Each number is 128 + 32 x the weight over the matrix's rms, rounded and kept within 0 to 255. Layers, rows and columns count from 0. Numbers have three digits each.

# down: layer 4 MLP down (transposed), 1024x256, rms 0.0838, rows 523-622, columns 0-63
# up: layer 4 MLP up, 1024x256, rms 0.333, rows 524-623, columns 0-63
down523:107177087094155093100092126113076104093112072135062094121159162117132169099089123167120162110157123115176152135164116165148119163063107139083152206209112133111157189168127146136157127082149111
up524:117173152163092075143190088180122073174086131134116134085157139075110152129054117131103068169149148097151100110137093187184155131077101140137150060126152108110136183130123132165103099127073163
down524:131090142152150088079113120112141098153124102099129094110164165143146104084183216129186225117146152166164096149085115173111129145095120115167142154125144129206188186078080098167119128123115074
up525:147098155097092140126127069169056126160114104126092170110105151145166163189087120127129109115132176144125141119143112077135111137131117124111085112072055147117153123122111153134140102162141052
down525:124131096116103110122137116135132139103128153151139140072160108099079160168159085117124075119100033088112124101126096156132076104152082142083194156183086149098192104096154165080117137163112098
up526:106101139083098200140120090124139142099134163170137108126116122201134122113098136119108175151083141136157125136157098073090154077100102180104133142074121173130111096086133086104065118093095162
down526:158136160161148167162173113134153149160093071093104121079081101152120088128143130151136114120148166137123121112169169139125104049121134097086091103171129121135098177048143157136120129145167151
up527:092164107133181073150116085159142125119162168155130150134176140108109167126116093176173122114094113125142089159178135120115126149162122099092176119097139129158086139164161139086152161111116101
down527:163118065110114199159065157196131182160128168127096192130081112161122124112105124116168122130131161096142141159144128161136105161146137104092117161143143101145114115125138120124110157103136137
up528:116060181000174112112134143091100114096139093114150105092158173110115147132131064241108147145117190178098118111144101122140120152110086187132144143126098147128106087131123097105131107130087172
down528:156174153066116080130140158154180123158119121097111171157143149107226026158104146105172174071131159114118100104156199135084143162061110142107138068121093095122104149107148101154124114081100106
up529:087131230130137151150134168133108118148177022100131115177126091131134150143105086148144142141200138163128128123132092127187108115200063123158112087109128118113075096125095132079085145094080094
down529:108169111162115108127167113102100097170076115119187129110084149110107173159165122103120120136123157147133147192188066106166185156172111125134096097132167075156100101123167076127117133109131120
up530:127131086124162109167144137154155127135169080112093133157127122088132170146138176136123171058113140143129052133053083173140131145155194126139142177089113106124108134160212150112176177162138077
down530:129009129144082149174069139087177147116123110160119158126107181165122129110086145165100119193162081135137151153158087151114106185184099129169165112160140101150144124077133094099158140131079160
up531:082125189119173087084191108102156109109110180119128133213134082097140165148137086144137079106168119135153140054109100180147114117166139090090097204095128144104167110149114132123080156138150115
down531:123109084177105123094095120152133124137082146092107155128163134164079080051092121148108104125108111146117115127145142118077173148122127179162115153154154114132099144157122146069125130146153113
up532:142118143177150143089138113112191182181140136101151110110103111136155138118124131107151143123130136109085144129075119113121080144166175119124126206104075162132098136187154176166083077142161156
down532:157114107130118148161133168121122177169127105062109099151133086113120140060092169114141137135200123170112150113121124114110135104117052177155149134145151133086144135136112165111138154116103110
up533:081106144085109112141155128141106192105145150130164149106110136206152101120107090166180108136093132156097125136091103122192125155159175103083146108179075121103118145127165105119178119131201127
down533:110131162150050122131143143156125157123171124134173157079136183180133128111162120092170124098071122103126142073162103119095125110072166118134090118179090156144109070107117117083101126109104180
up534:107131123125065117163147148079138117111139115119126118137211142112111085159074111172123050159129159103143125145165061059145139168126108122139178206103098154102129088147172189146132136078111157
down534:112092097113109131135090124134075138102151158182139122171156120120170123096125111103128103138108155102126158087122142150086133184128121103088127093104134092105138133118096148092185117140138107
up535:142115094137135043194236107138137157120136134054086177134080114121126121103069086106122171140171166098177085037090150171120098095117143078152097134142183129137091141111131154149107176102116105
down535:119123171135212076208226110195136129143145119089065140060090106103116159135135094024131190146136163115114148048190134168140129067096093123122079136184160114150109169106102125178177085125098210
up536:140153154147182138118142153083164135095130070193184116126114148176101157140152130162136116161148148153099161143135166195097111153114134154126093105147146091094132082152108130141132180162093121
down536:123157095129192126084110128133148171177112095121086150185153112199060117156172122199077164119110118142162136151117129177167116168177142096119076132091125154194106109140129162038121195091145193
up537:087134114117175095109124097151130041089107174111152144146131141127172108169134098114112147173087114177150129108159151088114137135171094159137093108132199130194053080048085101113099140155128148
down537:135146110101074110084128113120098115127104060168150098047148172086095061110120106158133169151125142122112125169093153154074106179110124090108086154224108111149135146136131136155181158120104069
up538:160143215104083135130105100135164075145149150137146160149122113167082170160144200071126109151182081129087129124074133185140172158120083120126106196114113102112115164080117130107109088120154106
down538:088128136144132089144133162092105146158126147043077140101136132158163159128093152121206131162137145091184160109088179150116113225113123137133122174078131149194177142153106145156141133126120114
up539:092108139112122164080193158114130099117067126149151095140127082047100119152105111121116193118151117139102128180168150112117102154059174133103134072102123165113111203091129170142090085141162061
down539:182134161100203190102123136132113108090106136158124173105044079112113037098100082152157157108099142124141104130184119108111128116180158098166066119084074138162098167117175139118162139062092111
up540:085138124081135124156133064101116083083167154122095150165126086143150197147093113152086118097110137137182112164109091114082081144125173176084143118090104149155142102112189164132079112155103126
down540:145129174092111121135111106159139147154158100123144121112093117147107106128041097161113152153132130108092141150107117123128122116114141084137157101158107112168111122161079151140186076116140140
up541:135136117114156134102166146163115167176114156099168114065167149070106152164119144171147143074138195122078126134098115140118105117170129111161111161097173141136118114159128191125122112099210117
down541:140125082117106078127165082160118154111077157138178110155156119128113135155175124108165089169142153147144164144158086107087160125115135147123152147126146106115220126163086138167083146165200123
up542:106128091123162084118152150164114097134148098166152108177139090127075106163137168153163162216118157134122134132148141125103170109147128125156146165202103110101073093132144134161102185151127055
down542:153127151163130132198133144090158126129139153047098123091158092093165148137145155102099095072148109104102103097111104196172104169169132144152167159073115162176142089129123112123164132150146180
up543:167144150107139141157062142170146107107132088109172078108125138090184143080072121107125113141175109139138147114133132153127122120170136103134106085129114100139141135085155162091045191153094102
down543:175084164152109143129091086110151075149170147158102131147105118149111182114162156078141096096158076140080147084139117069149059196097093137160142095086131104140142140132100137079128120114120146
up544:138124129109129157057104102112153155152113105098132098099077141111131113065138117115216150096151128158094073144124192086075128161112092135080111136140108098117138141136151091118182131089167113
down544:159071119164153160088109154131157155167097160171161133112112091112119113104058105067127179099093161084154141119093204128105141118172135119144089095103094117095138070136161108124074102078120150
up545:119164153128136110165149084126125127131127169124139134102156094115120152098145145153126116108147119132107135137056184139122106163128113139197149129184194120141109085143152126113102107160115147
down545:077112145171116112101128115127102180154137156126055094070096132131140093178142139139146145120094114127137120165103128123105133158120131117158096151068117120131230156066128072132120153126145131
up546:139120119124136151126087109131143139117132087156109098107129106139153120102135156133114126140157156096142170153145109132140064166084078147146118190101150145151112074137119138100094163155099133
down546:110146125097144130179118131092128108187078166088165085120111142138132114113146111085167081133128118169161066128162141111139162093182115168137106126115123131096100183129137140151125143156153141
up547:118208196148208091117156198098171146113093091142124119146095094137116115077094057145165141097161060170165128139116226129134141151162107203141127159162140110156105115110111163116089120103128194
down547:118116155081138151110121098155151182130179089102105121089135111104128155109168076056098099106120128106148108137183134164119138122179091131132085121163081113176090138156125099169073164151129123
up548:087128137089128103124155136095155127081060129104126068127183169132166141174098109149116077170147080130142187139108154160137082101077140086099156161129100158109112099141196121103112138114143034
down548:116096122104091089159147114153148107169127157128111116161167123124097092120115096098182112186142119104128098135208177079113155184128158224128102090141095085069042140185099148105125104108058071
up549:086108180198113118165131125197162183144124149144086122178086150171122154097154126127144134139145083081087076187086137120116107151011158117125134106133097133162184188162128133208106134085189163
down549:110118138183123111179113149150087085182092114083125198180165141096173138125106197161187091137187156110159123045133084193096142076117160106172119134062094152166209084170128153113092106110195156
up550:121108129163161103112112150126122100138165126095122113128137140141173122154158122110121115097198110136143165154154063116153073151070120096180146087048158121134142056191079128115140060148183038
down550:116149063129157140163183104109106097088130126216099208171103125118149160157163081164111120079113147145143168168127122104084127096124104137133069136159113101148134096142101101161175124168171149
up551:047096162105115141170158135063161128085119135147118131184126188134085127090147177166102132180082101115071140083127094173110145129098128162067125099083154206130126157143142148121136128139156129
down551:122130163115180126150169124117110098136168130107128122043160129134039110086123123053163178153152181119131116161159107145177075124117123076126076153149183096156091121096147118175101164142138081
up552:118123136180128207103123128112135128168105188133136061164147139018146140152153089127113144155162161107112159173112121121191166114140097093111108144162100143122130163158133135098212167130136158
down552:078121134184205138130105134099119166216135160108044111149114204120148134180098117112071137139090093156125071054227109063089140100157193135176105145122214201174050119135116141122089105160133155
up553:143112134126138117141137112156147116135138140133115081061168104084131114094137154075156138111111173139116113114089133115114148150126094096091150166111148150107141079127137129173137140142134006
down553:128090142100098125123125105072107078127160137106128138128125121120166109096111184136110011073148160122185114153159122111167174200101163131102163171099129099130100167089042095046152175119133119
up554:090105119185167127087129192077133144106118172122103089168122163161089135079114122065147127140113127099130129149118163134168105121165147134103131106185133108098178167142109131122150170127136102
down554:160127100159073118136076116143140162095109169162130094122100139118119090128151115107114112153129114155136124133146124088083134117131155163124131086142131135032147120101073143073092108117098112
up555:088131113131124126169111100122145134079136098090137183144121118122094119148149119139115081133156175134117130109140160134114141170137105119168160138133145167119136103147201094089144131099143132
down555:099115146107102137133070148103123170116122110150143151177115135114138110120129148085146095100099107131115153125132145152117165145160135087098127119131113067123125144166124111089181120179091168
up556:085150125103153120111123056145154150164089088166103152167090133130111163138145168087168150161112141170096118160140097144143107070110157227140145161134145092146089121172077100103182160158085153
down556:129101096149107131120127135122101171131151185150158119138140112111100146182097135188096142111174126110130099080123121121124124117098176125113172140118148131188150132160152137183202111076167062
up557:108125148092105116090130129153163105095143138077142112177161124080113125192123088095180149121124092134079135079137111112110134146113088123174102203149118145099134134137103132052108148162128143
down557:121157133134118078105137136103038059168067102119134020167102151147134107133147086136145143151167156193153126110115127158127173060096089131110103170160113164169102157138193118157160166142137084
up558:116131078109140092097153101148180106103150105098096153076100148156104116151118091145106105182125148085094049129055174152143109164129160169119142136094136154095132112147169111099129112116119110
down558:151128147146105188158134139155121158124153120142139124137163105121203125138113063141105195131137123114115135124149111125082090118168098138150127129104141138153150177121095117123111161159108133
up559:104109133139186101146130175129157186139110116132073161136126127121100148143161179146106136130153099125157132096190101143151138108095116120105102093155132161140143116168092102112144142149205064
down559:153114113121106128140140112136143119084186169151189131148142114073184119126153173129135112141136161113130104113148130186182123091151183127147034237161073133146107089143133141156143130159115140
up560:084100110125056130127161127093166134089167115122144130141087077158128109117112121167128136126087147162142099116082185122157113171150125080139160093153141110110100092101176119135088130111100181
down560:178138044142191109139114166120101144154121198093179097132128171105100142130089152117164092113192119095110086106099129118134120124113168104122149101119146158095144160143147105061105161098144081
up561:141161122068146157095092105114196117112109110099179137151109169095114129123150088135095135160119161101124153102136170125106071083055128121111133097101160097133105117223136160170139190146127117
down561:115127105153184124121165132120132118130127125129133080115112110120155060095161124118186125134149139127113119111119141104103124166125171146143120091105122128119172170110094145156136089108204159
up562:120119160117084110123165145123049171117158162120132112109169141050135153165069115055118111126163047076129110133104146203154096133193050121167132146150167101140165118164150108102132083115132118
down562:124198092137133140078079142149112115156142122097092098179113142166174134108127156161123161043128200152090170145168126116047152103109119111131083162111106132154105168184136175131117122135145063
up563:107133153111167125129166125038148090192146143112134121143182131169123068107108143151100186126111167094112096115130061103142143100174090088153115127125146155068123157159126155116145100164112084
down563:135084071135114116134098170150155108126137136186099169112146159185104148133152165162140119171098124139155119056104145138120067133142101126137130098081146174075182141110079152135107157118169143
up564:110081040134162127086114151156149142150118152142156137174164208183047174121150088150141174209073187120145180111117152184141098114111105107122145179093166168107141108156159083142100070103132182
down564:158061152128236159127134096099183148152185070222111120170092116170135143124156203097133145093090058069144122074094111132093120134107062168090110114089130132156156134159072117146146113160112131
up565:173169126147160084125125036065111137105123142085192050116144100101110072105114093189100127138152122186080156092126119066182150091124141113201123079126121142153084119091168184091057140139161155
down565:165121124151119152166136134153095148145137144124162099098168132099162122145109093186106149099113177150156131153122122126132082129139152172166187081141142142093147099107216133109091112112076069
up566:081134140131158153141095154138100043155130091134154161121122130117112142092131162190137099185174201101100122129083090123065122135186160106110109111105130137116123128121113129120116152111132106
down566:138142138132098099095133133118148140122112106175106117137109066102160148134135110154148058082123137128182120101137120142206131132093105138108138144121122111167147115151099065144136189145107125
up567:147044145118111118166109138110117127123098137156138151147123147089169182148210098143151121097144120148138139139131134103080114151149086103150117164171162134091128057145145096134112093118072089
down567:133167127132151094111140149136091112181190089120079122069100144103111095062112099164086085164150119134145163158115125144112153127141078064101129155171132173164139078063136175155153151060140149
up568:119130095133132094115134079084105128122116155168115118112171096142139166112056127151117094139158121117140172133154128095138057144165086116148188149119132103135149135071146142120116110112179168
down568:156096157149179099097142158152098164138131089140103171147127126130107107149150127148079117108089130120099139125077167167150138068124189116170101130162150165178094099119132116157100124136150111
up569:142130085074176149156179106151123148117131146092106133168156109133106120138093129081098109150129152147062141158151124080141139119151135107106153144123143126099160148120132111134150147158126112
down569:146150134141117084093138163122107104160144126093108112077112102125163121135100093164127174053157130130152111160121095141117151120098100099132175120150144158182097114124100186100026110100155118
up570:124136150113151113108179138089104116114129127158162094069147097109103139078143064158174153118137147117107095108095091183187095133037083128186145179142090140106076148144144133166207095151139129
down570:105114113136100112141147066089163171106107163102133150119100145088131141126193145132114113197160187120172130155122141205071155141209101090097130099147174092164049135166176107136122118150151189
up571:117126104146168143044110177070165162152175098107185140132065109143162182133161151154131191146109141138149159079119120099173171148114169139135157126077162143049186119088141097132130120128173153
down571:148077115162136154164104139126121131092180120112112118130130121128139102131191122146105209069103147108122111086162154098130174126092096077205118052161158100046106125171116107107126179122110132
up572:157118101088141109094127074151149110161109100051142135174095111118165125143165182125171097147157086115093188126090156136092133159110148108164183124104148135058089154177127134150133113133097117
down572:088145142133167124141132134097126144110117144160124117149123091129153123143189123099162122129097137148137182133126127101132064118135111104044141165168114080114156121116130176123111116057129110
up573:130148132169150194167099109093195106064123180119199150115126127103156127135117130103119168193098144121117072120121135103224195094199064155113168135128181206066166131169115076115181161091100193
down573:154129168111057160077128095061178145171137095184157053154135133156147141133093122151090187094026044176141076176174176103189000121141175128056141134159084085196090167173124131039184174121077196
up574:143151108149108122146173151168088116194106091122188090088181136160108125123228128093201123120188127148187155081188104076155116168152116100095147130170101169244098080202128052129110112183108151
down574:151168123171079119098179125170129111127112101180162110142181124156061138083218125178166124153126130074143174103131165073146137134138118106127122092103112147231100098116127163134119113165128166
up575:129123146104088095144181084125082067116167104136170154061087141068137087145142115094148138053134122041135094155123132067137130121129138140140110126096072157097149108120167159120112111125169161
down575:128126111127122147111105173120133076104168140183127149147112147164109136121115147150189130126156118109205067230139069116098153177151116112133095106181154104187086127154105104151113165101115111
up576:098153132154088084138112130140119134108176129115117107129153123152194088132111141144140104113117119098090178103160114121065124189153093118118130104133132116141103195163137178125086097101111087
down576:105116174077115157195146149117114092078122108145088143107153137071134109181117111100108112121119124133154130173117109130175102109152124141139168142170151175152147134152131140151133147106146156
up577:112115098138093155113175154089129141086169113154167142180135137133075143125138141130070141193064104111083111144132111116197182173106121078154080098166164219105156109161114072110194077121104090
down577:102152108113155136133125121208140098107142115154130130134104093173131100134202181124182159165106151181142134165133148139099137108107138158047121205109105056149112092100155162062127135159109178
up578:060155158134122079142179059140068119152109123133132127124075156134108130143116093102093116099121118116119215114183148156094166159097135156154080156155175084117135100078129119166226131139111122
down578:132137091173072117140126101073110120099127169179096078150154100086131134160105189114097110148111107118166112128122127146165134133128200156124214149064156197152149110155087133096167193102098129
up579:120173148081214145136181114198131100148140112156126134121117088152113144111082076162192071086160131088073128138138069120131109127088081086134164106193153154129127128155135114168119142112128139
down579:102110076153093130134156112138175168121147111088172131162097185127057112154099096148158096100139094144132127140145113092116174111138123125128170171080146130098117080095172118226140116106153155
up580:066108162104112147075151105145129081083140181192138088132145120075151095176187088113113146124102087096083144101132131103130125139157113147158165139085139135108078150105121181074094133091094103
down580:169141119130145131156097145144133131114127167216113132101105136131147107126104139134111139109098124178092111129124151102077117146141123072158183119107126115152091150127120080154140169121098193
up581:121172160149127098121091093151170163130169123121149122070138087182110192183122102128105177093158113102099090140108123149113170097132077127154140144070127194152190118097077119163146110209112114
down581:159100180142132174123072141159117229121103121095142149144123125185122133108148117090068173113146141109139068225063181145157062154090155109115140163136152120139128125161100099130145122158123183
up582:123139137112054119106082122135177129083124115066082158130156124040121126134095171122115133119111131112109135177153114132115158141147126098094056138166061123107106095184146138086185128141130119
down582:126103118140152146127150156166161163141096117161110086117099084185155142131089124125164145117137161113187124087129155175143140094119150122131151141119139133147108130147084177129096138098118129
up583:119140147104127149146159124121180074090153106118197117113120124171076101097127111195192106121116123103150088120125172149132153156183169135154106176113117120169130053115144113145056112098095173
down583:136135114147140124151094154094088091178156128108084121127176124136149173177138135092106118102094129143107125087152080101142123110120113128114118099105107149131172149103118118134153130155130088
up584:176144166129187174153090121120151124073112133118105123161114101134143122159170132101141161125190206091099181124131137167128069184058163102197191154096122093124156151047127138127150129090161115
down584:148100123164151144125115134166116164219157100036108116087114139095137120107168196106113172093097100125168106105111127173112091140161139122138139150101144136099070059163093123144180104159124131
up585:156089176131138122106119154108183148127107124155174099103114120153147159124102129178154147127123142139104101139182115193194135103050147069121150079106171118155113121103163138166117116141158146
down585:133162124102191079107167086145159130083156084122106137043160145155116135160136083139160141123139107134132096118192154101133146078137157107137073154103115103169097153124102116073145184139135134
up586:116133077118173110075104094058125085097150155177152125090090087137154131113111117086075093134133101091139125107126197130114118147120103133128137163147110055124124135162121150100121099123074156
down586:148153108148132142127113127139156147172157163106157142087164129190129150137125166189167113092169119134133097116157105128177159126170180140117132174095165155135124032092144099130155106142146090
up587:165152068068089113106094099071109156156081159148119065162167082116147159154121121153208171128118162104192113129100188104129178125117112144082138133156110087118108102166092135168135137118179120
down587:174142086105116149091117129086098084075117019131106107074145111169089169172146112129080126141078114209120140122161139147066087119124086099122107116085198157118106166110163152063104194162139144
up588:117116057114090126131153117154160108174117182110142164176110131119170134143095085106132110102123044141132154136149138128127090130129098131148151155152178100138170101208068123113150085158142086
down588:120142129134154083156139132104127157153116095070154190114085204141063095186122103141126157138098182131082101166093132124096166150162103103167145159094126106125118128101140101181112170123159121
up589:112111108121162072198123119202173153115168129154120154140136139128208123107121144144134133152143145122112110113130150125125123142110107129108130122150116165169127129130139124129174164100068162
down589:170135127134111158177089149096147034070136090140159095115089088114135159154109098146114128089175110128166129168070127169165169112205117137172141174143159105064133170129146095118155142086119163
up590:111160079126136180086175149183154126076126108178104163081188068096155109084165129159156125128146084193121083154130064195124129151116132140115190137164147137111128108133150100126113108102133124
down590:093136044126162131133153197182123156101081116089089168106160081169138084085114104116170092104094098135103120200173058096138106122160131098118129112151171167135097094089168159132083153134061196
up591:096091145185124160088114147131113136091085185095130143191109086158181146163091182119095113146136118056108171152075120115102202112138096091125153095129226088107161090122123089092148125107122126
down591:129108111107074089143118175056209136149135151154125157102153170151141117088101123098139175105107115121117118176158181089136106122085171091093129140180139151129159141152157143141141084095109160
up592:092131129160063108092134062160133158066088148116122178158154187189101117089121151166156146142166117150115103169072126134099169199126135156142120116180147096133134114177157109125121115081154172
down592:139140136120183171143136150161109113129160129149147127087166133113093127120056143107125150136121034173142126133086076133194072108067125155141137156148090131121163223143147123124103052145148132
up593:129123147093110083104106119111110096094153145125173138119143128144155115112171100123167153148182158145135087115170142111147099175184115137191132184100105161120141083068084131061158160125137132
down593:091101103109147163155141105088137116132177120108116126148177130114156128108158081080102128160085102090094127130155113172077135091088119101120139088153133143089199176130186122159134156146064128
up594:131178186166135076113158071119145088124099183108136095081176082028072161165143159189108130157162093159062106132202084088168078170111113140132094066106180134199063085105085122089118140109119088
down594:108099098036130174146121108136096167111178182154130045146142213146125152118089118096148114147156149170174121141078103055094076073110114180129154101105122086135180097084162219066076113143141182
up595:170152171204158104137150144104163123120111094078091120143144056125150144130152136159177183137151125101094113130133101204164100152107151088118158105196120089129151114126116119144151161166117054
down595:128121111076170142137123169151093134069157121137150072058124118177124178160114152073176191121136129138173092121138123169101125117140122171082095116075097096121094079098106145133131163137127128
up596:149125133127110122111115067151170136180091179139139107132127117153084162095176164146087192148189154093119083153131117149138147169133151087104112121133109085120195142139098096059194139119137151
down596:146166128176167078163078071057129112136145127127134082124124151147111124122097128136164141152150123115165135103166163112176166106098123114153125169134101090196167159141107141121153111171101128
up597:137082127127113141106137131136055167145097138151164155135122113138148161187072139116125158123104033126099139110131174132116105115063179131171132146080097134118151092138136106166081177133107182
down597:188131151114145121094123115149105125114168188132188163125154121139141132107169142132104130112121089139103169163104139109078083159147079115144152153186072126072137117091166119122073146131075083
up598:144100140154119188103096119168099172129144164043189139145144175115113106089182167100151121188109103221081086124101177095124147131086144092160101152104139139157145127133154122162130173128117155
down598:116085120123111112082107132113151095164142140133118121130117052119182111173065096186134145117148155151114193100129129126062108201180084176140123140136077148101135126122125130170100114149172088
up599:136125100119134160185093117111127156115143114114142175121104109157117197150145160173171140173163122084123112126139105198100144181177088121114158144140129146116127131151117119071091128110158135
down599:146105115118158081137133104144113134124142145134145114168137094099089107121145115105071165106087124186134143121139169093161063084139123138117120117148115116137177124149095120154127133126109118
up600:055134195136127137134146164122065197101129126151123139114111149107133157144123138207138165139136089093086144126129190155089136140109119096088165152155082203106119133193131131109124114120136119
down600:134180068173123130073067108121162191154070146099135201192129076154136104119148132153135114128147144201156143158122107131087159144163184121135138143126132154156150120148105137105085131108081148
up601:134081076101141152153100127180114084130077160133094106185163107058163119143140158121073092143135121097113142089229082150175153111176098103090088106188185102110178090102184123100136135157142125
down601:121090096145171145129120102116140131132085079164227077111099144119128103100057134122134188121156187129139117100141135148133169143075137140129088116159129165194069143174068137131169161082088104
up602:112148182111137087108110096096171104184088171137148173073150129135126104138154161092097111112097123142122139094150095129076127149152124110126098144161092189156117091078140172135131164115180118
down602:141157151113139120112196127122142106064137115144123121051144132190116135131111092172146137141095114171150170172171154081133098180138141175115083099111097121056075152144080143184121179141157146
up603:103088096099127107163119162098169116100135147130233127155128159099158126144098096111158142131167117148179146141123173108115079115099081142173148157171060110083138136128113094170148097107135125
down603:120109105115129116123153123133158126096111123104060149131107132117156087173125145150115137105140176134097167146121123119096111128115163178188107121088075115126148185088085103111106096179118118
up604:151137101127116117129099169121122146113106171119128174175117114154154125175134037086084086180183136120110099124084126142154123182119137136096108085164204091131057182147117135126108106162101125
down604:142117086084115125143108128141112119119103082178143167111131122137116127136155105068114133122155085102130162141153138154108123118148114105087107104227131137095101131161167166129127156111087084
up605:124103110147169119170098149112100129077139168142083153137132101111137149117116153120139103122146190156140087110112132071089184142151103132157119096129133096133081108119066169138102145097101089
down605:142176136147112080164186118117121165117144120169122138182115142090124090193152094093136122091150145144135148144102127146196109136088135113111121095169177148122095104140105160168076161123142180
up606:150110161150157124095186098122185138054093126112113190136159121102093156160151167103143131141075097112111113152129119108110110160150116169090205100107143070111129103109143141157093095166101122
down606:121148155168089164099176177161161131157143083136146095139133120113125093095127137133138159113134059107140117097098126142133102112135144112121096166169124128092094111176157120152163082085155134
up607:149090166121146131104159121194182096133132150095139108112100177118121088143136070186061136169146174137136162173158108148133111068152122151058186138132132065117153084123139121100173117130093151
down607:127159085181136154148084118107111159191137137148102143158075136125152077104169158133122123121115116075102077160156102126132097129060183126107133101137121114137131119099135117110141131160161113
up608:100117088173173145120106098153124106102139120113187192152196197187145149125076099110131168153134111157105160141117088149136126087127067159155180129108086114075132107113144125115127142163136162
down608:095075068179127166083157129103130111102168127127114141128128061169099175134103150071142106167142127157112125100120130106193139178194162159112088127136114083094114126060121192113164075131124063
up609:130092147117161123166116153096164105120125114112114217186103139153130172116096097136133152138071192153102179131078160146147047106167138125115060110129122143101133159139104117088143157159170145
down609:145102149135132122124130112134135168118119137174130130114100115136137145135142160123102094141164115111105130142196095155095114148125114139135163123135168058121163179119163131124144065056082099
up610:155068151147096088120146137130143207108143144098141182144190136119182133137129122137137143144106142183173082131145108094115093109098100122143154092093150158156039146090154092071176158186111128
down610:101155096138155165128137115078112133144138129166162143125105118116123084129129163105109096154149124112106117107095096169109142092107107173215084069151091123170156127076136091150108106109091121
up611:114065192065174191116114135124128158142098088157114149164146116139168144045132177116173140125168150114124135130100095134141120083091156118158112122125103092163118148133177128146126108127127124
down611:136159137142145185094181141150106092151154158114118132133137108124138055144141056197110082091174098146098118197140083050154160101107074097116168132198062153113174143175170090158095113128090130
up612:104105106143061103125095161078099095126133095109173098166141130112192112097091120171128092089115155153070117141159183110173149070092106038070112083170122161119122144165168221130186172075132121
down612:166177134157063148052141105191089121185129076131084117132128030201190095077028139012154129174138151130177156158166188107152168092118144131082094122105108123203159129181114164177146156140049135
up613:130146171152121127137129102094197145143094074141151088107175120133113138075186106137141099175097196046123167108103125184113180115174096075088151094122144142186136135144152087096107101163097092
down613:107111213155128126181172134096098120128203141056039151113137087130108123161152091119131078126159187188121124142137103155153108117054134125129184113168141122125145129111134201210092174155123099
up614:136115138159153145143106120117111159081041142147108093137070111089093180147147138159131147151105135119117109085150124104195155108129141142165197135150170132107150125131150132103126124152094179
down614:165182187169130129144139210153148094132074142093166173122104127119125110095141157105179124106125083111122094108150176222094104112153129164111174169143134153101143148152096144105127120062114177
up615:117127156095095155081055166136175169187132143134132112118158174118120136124114090140160171176121143143098095079181129149109068147163180155129167126095136156173099129100112052126117111119181079
down615:111106066175060135115109112100074190141127183072121193166175100181126162187140033159137063135175129144143145096149158097099055138161170174088150207128172116136124122135188103073177089104114191
up616:118157161123025126070057091173122135068119089084169094118153126133160143147159100131110077185135125141111097156134095096110144079158126150095175136102100103176145093100120113105118124099093129
down616:169090143177130113148176120136116152165187160108158153163107117152132137125059133056188101082151107112177135120137107099126117133161122166155040158088105097131200146118143155148149160063155111
up617:128107074129112141044124127146104082121121159112089097148138152111164149106141096121163156122073131135145142090090120120148113159111171134107135144112113105198142142149106104102142068156188209
down617:115136130052080166143174136153087134169144128135130174147174123114110151122110131138135123118110086118164155115105067151180122122153116111122098091116157071119225094164115155075105153140134117
up618:096163117083125162098157167176143133110109104088096172117183147171168125139141093174139089103108148076113114149123117093166140114154128175130102090092154127124088137163145157065111127141155170
down618:166141200107133155153099157103103145110108132153176136141141144171144161131058100110128130150132164135165063093085164051175135146110221086131135066149160145122136127162129109184127171148151149
up619:106154111099188067116103118113128124120109128140154106095159210140084167078076144113125138193111175149121105139137117173090119066133160176140125082090108130120133126100103171163117162222138122
down619:156135117139100071139105198080101131139094078120169143116055152180093098115154109095106144156111046136090161152155089155126096128136078098130112121161122043098129135092167141146205136173100089
up620:161148109099201106151128121147159132099138154114137096093096122137114104144120098093140124124192150082146203171140109086138134127085108106116115174157105119119129117115127144081107194101123107
down620:118151122161162124126163069094097185132130114076154111145130150114160174132161124158085111150138101088131107109114079170088122140126128165131174140123098140166140196177110113096118116156096111
up621:123139117148106112126124081088113235151120168167144112170151132123089117196118128143131152141086084144115139144128118132125169097146141129098119097166153142113155147147135100080107085137178139
down621:134152152077137109137124161138133106116127123069121072134110090125117121120099143097145101105177122149191155113128157122122169170178118140124074129089139077089110139148093159166130091152155149
up622:104129097091114141104102158137184136079097135127119124132116161151073136149194111161212173181099098132111115144152122139111188133112115108104153077096151150105127162142099159150172116122112147
down622:103096108130099124095114131178096146147105144113153091122130187159133149144132088124103121110133145147130150121174144136137171098120151145111168197095118129167128058130141128077115091139136126
up623:090083105117109134107120154134133160093151137156088138179119174170176155128124193124119087129092124105178118156157156097126122129120115137118108134089131108189134116176121142170184096175140151